config = dict(
    hidden_size=256,
    num_key_value_heads=8,
    vocab_size=570,
    norm_place='pre',
    rope_theta=10000.0,
    qk_norm=False,
    bias='none',
    tie_word_embeddings=False,
    init='uniform',
    init_std_down=0.00301,
    optimizer='soap_variant',
    learning_rate=0.00528,
    beta2=0.95,
    decay_shape='linear',
    doc_mask=True,
)
Each number is 500 + 25 x the weight over its row's rms, rounded and kept within 0 to 999. Layers, rows and columns count from 0. Numbers have three digits each. The size before them is the row's rms in percent of the matrix's.

# layer 8 MLP gate, 1024x256, rms 0.117, rows 1012-1023, columns 128-255
102:481505503490486481498494517539540514541547453529439483509496497459513517475502499495519485467514503501477513486516483487474534526559520502469547506488488501496528482509501507483501515465496477498515532491496504459510502517500474493504511492486493484537458491492483488478498484482441465533469482511499437526527521497521501442489459506533528510494477486474523457513499493518477523526502
106:501492474488469469554513468521482474493483528517504508447483500519528471486485514500483514499530511506535489499568522499524526465545509497580523523533503477514523502501530505491482509542546475484548454524462470477484523479519517549476452489486476485483495498501495519519500475523487556506486486474507454516518520468519503544503516492472489477478480478473485505524490442513482474500490
096:498484483504515466528521524496499483478511439521487504542503522480479481497489470503488479502510497547480517494462481526555480528484520519504541521491487533514537529480518534491525514546498556549493518533509540512508482503525493515463532505521464525505503487498513471518488473539488503542452461516510477502485496520518497524521506470519505525480522493471508521451506534476554503490523
101:473485497456468520451503543517529511484562476485453504535492514485513536485491518506558528522519490488468497504489490552536488498488500471506525516507521505550496493546482504482474540469506484558545530474532471519538502500528477531533527520523508452495437506516450482507499516484513489498510485499492517482495508527535527484516517493524479546506521511507525538511476475486544526501489
103:488543490436535490525469524528515517496464494468478542516535483455477490511508496453517495521529488494473484507450532507488503504465504546492536505492498480486473508455500495523517476530469510514504529487504478486505439440486481550502485496489525521529513507475492508540480445526492496487504469526492538495480512545493498472555481526504485536469453505494486549485519524534538515495529
100:512528527505523494455500504530544528484494539476490518516528463496488496465524470523504507480498480490471531521461524483534500506500507526489501506517472500494500502501519509532494490458476517459536458505497494498505500488507509533515498469463501498490467505488491498518543502480502485534456494531520536526526556503492496503511522469456538534516511489517496514463506508513486467510469
115:511502471557496435521500518518487494521482496479503515460535492525501470460526515528497498500554512504479518522535553431488476464508516508481505485491480551488493498490509535531448483473489476559494508495519495474483529529498490548479454470492499473518462508530520499475519511441510519496498508487540519464490504468543505503555501525497505551516485453472522498482486516520494500499541
099:521475499516457502485470491498510509522485491506511478476501543525524571464474527518517508456511487474501487544506459494487431501493515495521479503483508505475519499497515458518468505522482524512495487517492481496510493530485491526531509500471466445476494446503480521508520480491527475512518487487505508476543488548494518505489505510529495483455493564512540421500492486521512513545501
096:488513481479499509489457470510510488480473493508449482505518467526518522529492522514499474470549510526505494508485507544455502493546510546498510533514507487513544459475520487477499500526499490517519529473494460520501501506479478522478498456492501487556482485518512487480470544488542497509518471520510452473505473508488465513482515516497470461487490458451543496504504498476500493499488
098:511521518505492504482470525481495499495493462551532524489483535519530466450506516455469501511495486510486517489519480481520495498538473500473483491493542547501488522481538509487478472477495474565520509531501528507498524458521539512480497561491562508495525484483520537503498482516509556516496488502513491496531499553516537480487485498498431542536522555502511511478525509519495519487507
100:522500522519513524513493504502463480520531527481535494535493553535523541521507482490545541503482520471475509495530516542521500486477501473503495489521518472513490521504472490528442524477550539539489486486508488470549529551528494496524487505451547489510490513515572473487511478492483502502478469502493489505496504460477560503476462526521528509452506490520484522500494468515486478531511
099:511526495514539483486485470497459505538469469549480471498482507520550523524553517493519507512502514456548491499510482496449492492532503488511467506490496525512491491521523478495509459482478539488497494497461492468495498480504470541496517494509488526494480510503452521457487488476478467457459537496483487520478486498490506468479472470525499482460458495544513501469516563436470463511491
# layer 8 MLP up, 1024x256, rms 0.116, rows 1012-1023, columns 128-255
103:510500508508489474518514514522511499465486536539487473504505515509512491486468503496478483508504493480512523505528499487499512548539498501515503509485535469466481485476558535519508473477486498498472538510513475523506482494486510525503480473447454567495503507487481438490540489459497543459552488489499536480461470510516478527487494493484462463517478481523542501496500488520465489495479
099:481476494508476509515497514460504478496504515496515492516490497494477477546518556494495502498491506521487489492515452516493554501485547467514501458465481497486524491455508532478499515523494495476474487493497460496488511480482477482412492523514526495458540527501487488527509498533503493475514520540528510524431518517481504478477467466479466508486536511484490484499511490501508506493544
093:508510468503515477474528531471482518481534487492548532482497482514433545487433531464466476473501514545482509496524525458484512505497460510522511554468502480488504484513560506485482514518467493484496490499499486478525529506512504474531445551522467481495516450514493483484475527471489531495497519505487481521534488497454513498528490514509511532428543533512469501493522515547477488498524
102:474533513497502521466525520511503502488486488560484529537473488463507545516562493494486515479517487466527535513463491484500500515501504506496473521475507514486506465515496470487545515491476472518518505505489502511512491498544512529557498523482497486493546513486465478441461459489501501494517548513504499477519507500452469509494495477488492536514470448524503501533490506502522513466508
099:466454503505528468499508503504499514539475491458467526530477512492536500500508491453497476482484513513523471501530552491491486527526525492525544511499512491519541535494483480525517473467494504505537558498493534483523475466471492545529474503534454498494449517468508472495458493471517511448465517487503512518501491542491493537518513493480473520488512510497533517468498508523508459497493
100:539547547509479489471535525534507495462518474529532527530492447525501528468527491514537508478476499539503527511476484528475486536522500484506493527520520488531488495506492534487467467507517503487482499502516480499522514523521449479458531526501479475477510527491503456520506520505482533490480459507516485470507552497500483529437489507503542464529507486528498506471461480471437499536532
115:495504536482471453538504490484483472477536472459476522508506510489493484484490477470489459521483547526513490481508484533512510524487492487485530495500532497533494526492525498516534516485491510524513529479486513535515536487515529524484470524483518480509509447482493501499480542471470489488496505492537479542462517511528458484485506406474477504563464524541499522547458502479490521478505
101:486504472437496499449513500487492498503478524511477488520488521542506492533495486480495475475527487518516536526463488483508527491479499549516566525506457538492497512496526475458453510517461507523495555513504533496538479508610480503525522471510492520504526537508550552523500522480518547518494528516518502512474485522486485498495521502489500504473476479468540485503543497529503515500491
093:506471497469479481482502512465459479476441465516511467491507533502493513464498501479498519510529499528542495516521500493496461522508493487495497463539464501475474498487476481458524521487505504489442501516520535508507496517484531504471526516528493479514526481476553487491491501503495514487512512514528473466522501529524558478521494509527481505510507498440445459467500513463498476501547
099:528441511488498486481500496504522508545473495496488515520485545495477475520506529510504521507535482504494493501517497531504483481532483466479537491506462473486521521493492547481488499514477516516488502496490518521529517449482502465526507538457515510507511501493475495509499495506514512519471508540464509463541469565539476498483490450525497519540514492481501504466557506489520475532502
104:527504517515510560461508596500477502488496487482520471478485490508484483503495503515488472511548490496494514454484482503518452490490503544500549493440495461505463468505526488499475475444498495507517512526479492478474494512540535553489478481504498532498482492516463515492509515523479511492542480530541508528454528500556519483492494515501542450496518519462529484495517509483522503498480
099:537533494523498539498538472485523506459510495516485505545509498496483527534511487479474457491471547513496475494472467484497479526453482542448471510493515509562497486475555499511440498504462521531478470499515494519526475494502496457480546514498538495492554522509501499471505483478479510559508461480503519499519468490510491476466481512499504496545505485491477518547513523527480494549527
# layer 8 MLP down (transposed), 1024x256, rms 0.107, rows 1012-1023, columns 128-255
104:521546518486498499510498503500543517476474511467479501499505496469485505523496493484477490471489524524496484552435486507514501505517510468501535506506477476510472499496540499529493523534509517499466494514485510517505478506529506516474491474487500547477490460501527469449512553505469523518550509489497471536516517504472506525463507503528497479495483501524557502475504503528496453470495
106:515476547518479536491492474464501515482510551523524534494468498443449494511485484505513470496492515509502491510494512494520500491461482452490515475492509532539493519482542518539503511490559477467514526486472508550508471492496458531476478490504516499469501523482512460452470485510488479503491500485512486510471508488510487447499488468542505540506494518512538470503488488508536487505438
092:497517475524503499481472452528573474525515514496509501507497484480443540515487485492541461530532508541485508475492541490528506532501531511517492526495492512541470497479528476487530505489454453456531498491427453544494503507521494500467482528480512505478544508484528511524523506492477515501507496484493478500503532458490477466436496487471525530484498511502466509493452487482439481507478
098:523531466489525508527500515546543497511437524499491458492513493528501508525499528525549494471482584484497496487522535452516513475458510451507509482523487480508474483505497538512492477474521501489502499537540519485492484494509474526544481493480514508503486464494486542527488523478494447563496504496507522490473539501556496518489460518476508524486476460525487514465546523440481479497485
094:476542505536480521500494488479514487579537525503463452483517522522497475471468499502507470464457557458482526488497507494539462504479509463486496472488487492487500540492477496515499463524494462457544531442560444515477495520483472462487463509488490526493521492508476469514530499455485484454500498461515489512481516499493509443522505446500496492517473519477536499471471503526518531558530
099:466514505496479476511494484516529498465537536534476545513475469500504529479459490506550502485532514563509460519518478502463482514521472486519530476491481453496485524513505522476540494514478479518506522512484474471467543517483473522512511521536496508504507534510487441466510494468464484493497483462522503474540494536530546515515525488529501503533503544506511461510484493504493479484537
111:502501474512495494489466487490486460487518455536415496529487477535528539470471516519489468535498487495501535519502519506538499519504510493539526527540495482510508471475482487510547455513482476475506513519512468499481485513487496523495518481536529523503507506497511490467451565489487478530479471488530495494521482477509500503472508489520463483502507505510518502517519472536459492502468
102:482496519556458501568532517503494514510516546500467525533467542471488511510487505527493525541517491520490458534542509496501518516516504495481494494491486484445555489485543544543489493472471497497444497469479530470505438501473537455518497507508530520449524460476529503509523483443498517501510481533477500500494520520491511472475522464463504491494524494494508555517524501494510511482538
101:503506495472502523517490490481554520499514486508454521489450487475501516492497528521483479463486493440497507508485506503473468488467491531511518507503503508478521512458533502473555503500502477483500480496493542578533501519489504554475501494489457484485509466463494519479499548539519509483519531505491535445492444492493457483459536487474492501504537491531480523479495492489467500517506
102:503477469480510506446525489531508486487457516516523452453522500456528478529485482482479491491515535474481521484499534484508527508514483491510469507476523492502508506462495490532498499501490511509471493522477501494474522484494549502473472517485481520502483516462537493505529496513510495504510525451470512536450549478551501498525455493517538512538490506511477518548483483438464518482447
101:494479497486490498524505547511500470525493484484521474483490460520485461505527478463527506529493471476485486485517500485506479498478543507497497469516573520502481486495501481476502458428494533532556465489482479483497467506491487498501510442486492519497530524462513533505501440476471506520539525473480512511526498487492527440461529472458486470466513507452538519487471460482497517508507
098:517569485491524525508509540497497478497473530454510524553488507493553478491456458501498522528492512455508452484461488519494524493499505515513524494513503510473497452462481481502470506496496507509476500500514548466512499487521472507537475535498493467492501486513478534497487558499508495456508460500507490520478426494503524487504556515474520476541543493472542468552479466493478505492499